Each number is 50 + 10 x the weight over the matrix's rms, rounded and kept within 0 to 99. Layers, rows and columns count from 0.

# gate: layer 4 MLP gate, 896x224, rms 0.103, rows 686-695, columns 0-111
# up: layer 4 MLP up, 896x224, rms 0.101, rows 686-695, columns 0-111
# down: layer 4 MLP down (transposed), 896x224, rms 0.092, rows 686-694, columns 0-111
gate686:66 52 34 51 53 64 60 37 38 41 62 66 44 63 52 47 34 56 54 64 46 35 63 54 59 48 48 54 55 63 56 50 48 43 42 45 54 53 62 56 46 41 48 49 50 43 53 49 48 46 48 62 52 32 49 58 57 58 55 41 55 47 57 45 52 44 40 38 67 49 63 56 54 35 33 53 60 53 55 42 55 46 32 42 49 55 38 40 65 58 60 41 63 54 49 36 65 55 38 64 50 41 49 32 32 58 50 54 74 48 67 63
up686:29 44 47 56 58 33 50 58 53 59 31 69 41 61 30 55 57 44 47 58 50 51 61 40 46 21 52 43 28 45 49 71 70 57 43 40 43 48 58 34 41 51 69 53 52 53 25 49 62 64 64 50 35 46 66 48 46 56 52 47 52 59 50 61 44 64 62 30 38 43 47 37 59 41 47 46 47 48 41 36 65 39 45 37 37 39 51 60 52 58 44 42 48 45 62 47 54 60 51 48 60 55 47 58 45 39 43 46 61 54 46 58
down686:51 41 39 51 46 61 57 44 60 53 58 54 39 49 43 51 36 57 45 38 54 35 70 47 56 53 48 45 26 47 59 59 49 58 53 62 46 46 45 50 53 35 41 44 46 58 63 49 36 38 54 64 62 45 55 46 42 39 62 43 66 52 62 71 58 44 50 57 46 52 52 47 63 56 60 50 42 38 47 51 54 70 62 43 43 63 56 26 45 60 37 68 41 50 52 51 55 39 58 55 53 39 45 69 60 61 47 43 52 45 59 55
gate687:44 45 58 44 40 59 49 54 54 45 47 51 43 39 40 48 65 39 52 57 30 51 63 54 50 34 67 44 50 62 53 53 49 45 58 50 49 47 41 56 54 63 46 53 38 53 46 39 50 43 58 51 53 58 54 59 41 27 54 40 50 56 58 49 56 59 47 56 57 53 51 64 34 43 52 44 47 47 53 57 50 60 52 69 71 46 33 58 64 51 57 44 54 37 27 53 58 53 53 47 49 41 37 48 62 73 44 48 51 60 58 59
up687:43 37 50 68 52 42 59 55 44 59 50 39 51 52 62 56 47 42 39 52 65 31 57 46 58 33 63 35 35 48 56 18 48 53 53 61 37 65 60 47 43 42 39 62 53 33 56 59 61 55 43 52 52 66 43 43 46 62 57 40 54 66 49 57 53 44 57 47 31 45 55 60 35 50 46 28 49 57 31 45 58 52 68 51 65 47 44 41 55 31 36 47 66 59 33 42 60 62 41 52 57 40 41 43 58 58 41 62 43 54 48 29
down687:42 26 46 61 50 55 46 58 39 50 44 36 44 45 61 53 58 45 37 43 51 37 49 55 52 64 58 50 51 15 51 38 44 47 43 50 42 45 53 61 73 63 46 40 49 72 49 48 60 47 38 70 45 58 52 39 31 60 55 41 65 60 72 66 61 60 68 47 45 52 47 39 49 77 49 64 51 51 39 52 38 49 42 56 58 44 25 61 65 47 47 42 35 57 61 45 47 40 63 54 37 53 56 43 45 57 45 54 52 54 47 41
gate688:37 48 58 42 45 55 51 64 56 67 59 63 56 74 50 68 48 30 62 47 37 48 46 60 60 53 59 58 59 43 48 64 58 39 53 48 59 76 43 56 68 58 38 50 51 41 44 25 49 38 51 30 34 47 52 60 59 53 50 68 48 62 52 44 57 35 73 57 71 42 45 24 56 43 47 55 45 52 52 62 52 53 26 48 54 54 38 50 51 51 26 33 45 41 47 55 53 49 54 70 65 50 41 43 30 35 58 69 26 46 44 53
up688:44 33 48 62 58 66 59 53 57 58 39 58 37 78 48 61 46 57 55 42 48 59 53 58 59 54 34 45 44 50 58 45 60 48 63 56 59 65 65 59 54 38 62 63 35 56 39 27 45 44 67 32 54 30 64 54 58 51 34 66 58 54 24 60 45 36 46 55 47 47 40 38 44 45 41 45 41 41 51 57 57 66 29 48 56 47 34 23 45 62 37 15 35 56 48 57 52 39 75 43 45 53 35 56 42 58 56 73 37 39 38 44
down688:53 63 34 47 53 55 56 62 46 58 37 59 49 63 46 66 50 67 56 35 47 59 55 77 65 47 60 28 56 35 60 46 40 49 42 62 55 43 48 54 54 59 61 60 41 46 58 46 49 48 45 41 49 43 46 72 63 56 44 48 68 65 33 37 50 35 49 50 44 59 48 33 50 52 50 41 41 57 52 65 39 58 52 59 41 51 42 30 50 41 35 44 40 41 58 49 39 31 54 62 56 45 53 53 56 44 52 74 57 57 40 53
gate689:31 60 54 60 56 51 47 38 65 66 65 48 31 49 69 62 38 41 47 37 39 41 56 53 50 66 45 57 47 46 57 55 43 54 47 67 43 50 38 60 60 43 54 47 55 37 52 52 68 39 38 33 63 48 46 58 43 61 50 57 57 53 55 47 46 55 56 53 34 44 49 46 34 45 46 49 37 62 46 36 62 30 47 44 51 44 58 39 71 45 45 40 54 59 45 49 44 48 51 50 52 42 54 53 31 69 35 59 59 48 54 51
up689:35 53 55 61 59 48 47 49 52 42 56 41 64 35 45 47 49 49 51 29 54 38 46 42 50 58 60 66 53 35 53 57 44 52 47 50 37 50 33 52 37 49 51 51 54 77 46 61 65 44 50 53 44 46 63 51 40 58 39 47 56 56 45 57 51 53 55 50 54 53 47 53 43 54 41 48 38 63 38 62 47 54 49 42 60 39 54 40 52 68 51 51 40 43 45 67 42 58 48 38 41 54 59 37 39 61 38 49 40 57 49 51
down689:48 49 57 50 50 51 58 45 55 55 32 39 52 52 58 46 46 41 64 39 48 39 61 57 51 43 56 52 51 40 57 62 51 73 61 52 41 45 37 37 50 53 48 41 65 41 54 37 58 62 50 65 45 51 43 46 43 55 57 51 81 49 59 58 31 46 50 62 46 39 59 50 39 48 29 50 62 57 51 33 50 41 63 38 52 56 60 51 44 46 43 60 47 48 39 63 44 32 51 64 39 60 68 50 37 49 45 52 43 50 56 42
gate690:52 34 57 46 53 38 45 35 40 57 76 52 46 54 45 59 48 70 32 56 56 43 59 55 41 61 54 52 36 46 56 43 44 60 54 64 28 36 45 69 60 51 48 49 47 47 59 41 40 55 57 63 55 43 47 50 29 59 52 49 66 37 52 55 63 55 50 41 34 52 59 37 53 59 53 41 41 46 42 36 60 53 56 51 42 50 60 36 43 52 53 45 34 48 47 39 43 46 46 42 47 65 51 60 42 51 40 51 46 55 60 56
up690:58 57 69 49 66 38 46 36 42 54 55 41 53 60 50 54 63 72 39 60 62 59 56 50 43 63 49 64 37 63 43 37 30 53 32 60 34 51 29 70 54 44 48 57 50 52 56 43 33 53 48 55 46 75 47 54 26 53 63 44 49 27 50 50 51 54 47 45 50 38 59 38 46 54 61 48 52 45 65 44 59 52 56 40 38 57 55 47 48 51 39 22 43 64 48 49 49 46 49 34 50 58 65 47 44 56 33 44 34 40 63 64
down690:53 42 66 38 54 42 40 56 43 56 53 40 51 65 52 65 46 64 36 49 60 43 37 54 56 56 40 54 39 74 25 38 48 71 50 40 46 31 52 43 62 52 50 58 42 48 75 52 40 55 60 45 44 66 53 58 42 35 45 47 52 40 56 44 57 49 54 50 43 60 38 49 70 29 52 44 68 50 62 46 60 44 61 44 38 44 41 64 43 50 68 39 40 42 35 54 51 43 53 44 61 70 36 44 35 38 39 45 41 36 55 41
gate691:59 50 59 64 69 62 59 36 58 55 52 59 49 49 41 59 50 42 49 57 42 56 54 55 45 41 47 50 44 53 64 61 40 44 64 42 59 51 47 40 58 50 52 48 50 55 68 41 47 40 41 62 64 63 34 46 57 36 47 39 60 42 63 67 37 45 57 51 54 33 54 44 37 67 52 48 65 45 36 60 63 58 45 40 64 50 61 55 53 50 50 52 35 56 61 60 48 60 46 54 49 36 39 52 60 54 47 55 58 34 47 46
up691:41 62 59 52 61 53 60 54 45 43 38 53 54 43 51 58 63 62 49 51 28 49 62 62 53 47 53 49 50 44 65 41 74 54 52 40 61 30 66 62 59 57 47 42 53 57 33 58 47 66 64 64 46 43 61 61 63 43 55 59 48 43 34 31 55 48 43 53 61 46 56 51 48 52 40 42 50 48 55 46 45 37 70 53 33 43 64 53 38 54 58 45 49 38 66 54 44 45 54 54 53 68 72 52 52 47 53 36 44 68 48 70
down691:51 55 43 33 60 59 59 58 64 48 58 51 59 43 47 61 54 64 49 31 57 55 52 55 44 51 44 50 44 43 50 45 57 24 50 46 43 36 60 60 57 61 55 65 33 55 54 49 51 51 46 60 52 40 64 54 52 32 65 55 81 39 42 37 72 34 45 37 55 57 54 64 45 41 46 41 49 44 65 45 23 35 40 50 42 46 52 50 52 48 41 50 63 60 39 42 35 53 43 51 51 65 43 49 52 39 65 58 53 64 38 61
gate692:47 56 68 51 49 53 55 40 46 49 60 38 44 64 67 31 57 48 42 46 49 58 61 54 63 39 46 70 48 53 41 67 52 59 63 73 59 69 46 43 61 31 48 60 63 40 51 45 52 70 46 50 70 54 50 63 32 48 44 39 61 59 47 60 64 48 48 57 46 56 81 51 49 57 60 52 59 44 38 42 55 51 41 29 51 79 56 49 39 51 40 38 67 45 54 73 50 48 53 53 62 24 46 68 60 59 47 50 34 69 65 51
up692:42 34 43 62 45 39 40 65 59 52 65 39 45 42 62 61 47 41 43 29 62 49 62 60 43 55 36 44 55 45 40 51 65 49 30 46 54 42 67 48 50 49 42 37 59 43 37 67 52 35 61 53 42 52 64 50 40 48 42 48 58 43 60 47 38 66 61 39 59 53 51 55 39 52 53 59 44 59 49 46 55 50 46 58 47 52 46 45 47 68 71 65 54 51 54 32 47 54 60 54 48 48 49 43 41 42 59 52 40 42 52 39
down692:50 40 34 40 42 57 42 45 53 40 42 44 47 35 54 47 64 43 53 44 62 51 47 53 33 55 65 38 48 60 46 45 52 49 40 20 54 41 63 55 45 71 51 40 32 46 41 54 44 53 52 48 47 47 55 40 65 55 45 43 26 40 54 55 32 42 74 34 42 51 46 52 49 50 53 52 56 74 62 40 53 48 62 53 50 48 53 64 48 58 76 62 40 51 51 20 29 46 54 57 49 84 50 50 55 37 57 38 50 57 51 46
gate693:40 45 38 55 35 52 58 63 52 51 43 62 45 36 33 52 65 57 40 50 53 52 51 42 50 38 62 58 49 55 43 48 48 63 64 39 49 55 60 69 60 50 58 35 28 60 52 37 36 43 63 66 46 52 40 52 57 48 44 41 46 33 37 52 58 39 41 69 65 56 49 48 44 43 42 52 35 44 74 41 42 64 55 64 54 57 32 34 44 38 48 51 31 45 69 58 44 31 48 56 39 60 58 31 57 31 64 58 50 62 47 48
up693:36 63 53 54 47 45 42 66 52 36 56 56 43 46 37 70 60 69 48 48 46 53 32 51 57 41 58 66 44 51 61 37 56 66 45 34 48 79 47 59 33 40 47 39 43 66 58 50 27 45 59 49 63 54 40 34 42 55 47 42 32 52 41 54 60 52 38 45 58 62 62 32 71 34 55 40 37 32 40 46 63 62 54 61 49 53 53 46 56 35 39 76 38 44 54 54 37 52 65 48 38 33 50 57 60 59 42 53 37 62 54 56
down693:49 65 60 46 69 58 41 72 44 45 59 48 33 60 56 45 46 50 50 30 27 50 49 33 74 55 47 35 44 49 48 23 55 60 37 43 59 47 49 56 35 48 40 68 54 60 80 27 35 56 50 30 41 62 65 24 44 70 43 56 40 48 51 42 65 70 60 57 51 41 62 67 54 57 51 54 42 41 52 42 80 51 58 52 48 54 45 17 58 53 55 59 51 52 60 51 44 46 53 51 44 55 54 36 37 47 29 24 45 61 34 47
gate694:55 53 45 46 66 39 43 51 69 40 52 58 36 54 59 51 47 64 57 41 57 74 40 62 52 46 40 48 50 48 60 42 47 39 68 58 28 55 41 63 65 63 52 45 68 50 48 45 57 40 39 62 34 46 69 55 39 53 41 70 58 37 73 42 60 66 52 57 45 40 52 38 61 49 42 32 45 55 41 36 61 47 24 54 58 47 56 36 57 50 52 60 45 62 56 51 56 46 54 35 51 40 61 52 50 42 49 68 49 63 48 66
up694:59 37 43 37 53 52 57 51 50 60 51 62 53 43 26 41 69 66 54 34 42 40 38 55 43 46 54 64 49 49 48 60 53 47 47 29 41 40 67 45 54 42 55 52 57 45 53 65 64 56 47 54 53 34 67 40 52 38 54 41 72 69 34 56 39 45 71 49 53 52 39 51 41 56 23 58 54 51 64 45 50 67 44 40 61 50 41 61 45 54 55 35 46 47 43 44 33 56 43 64 45 50 63 57 59 51 66 51 47 46 54 56
down694:59 58 59 57 46 61 51 60 54 45 45 56 61 52 29 47 57 50 60 66 52 35 78 31 30 58 58 64 44 47 61 66 73 50 59 51 61 44 67 43 62 52 45 58 36 62 41 51 65 34 34 41 36 40 55 48 59 50 58 53 45 59 53 50 45 52 42 56 58 58 46 29 50 51 34 33 56 55 45 49 51 31 47 39 55 53 55 34 61 41 52 50 55 65 60 44 38 46 44 63 46 34 56 44 69 57 56 66 36 42 61 48
gate695:48 38 40 39 33 60 44 44 72 60 45 64 62 52 53 60 46 61 49 48 41 56 36 56 49 41 38 46 29 61 39 54 38 40 45 60 63 62 38 34 38 50 59 57 65 69 61 56 61 79 36 51 63 69 65 49 37 57 48 51 42 48 39 54 51 60 57 50 50 59 48 44 53 41 37 67 68 44 75 58 55 57 39 53 61 63 54 50 73 80 48 33 53 25 53 67 56 38 39 67 39 65 56 69 54 55 41 45 57 60 56 60
up695:42 55 34 77 49 65 51 54 36 52 63 54 43 67 65 65 51 54 50 33 39 38 61 63 54 55 52 46 24 45 56 48 59 48 42 44 58 53 42 36 55 44 47 67 67 21 39 48 41 55 57 50 46 72 47 56 36 65 46 54 51 55 48 62 49 53 65 59 70 71 57 45 51 64 66 28 53 50 53 58 58 43 41 44 54 29 68 50 56 58 46 47 54 51 46 39 41 52 55 51 54 57 61 44 56 49 68 52 56 70 50 60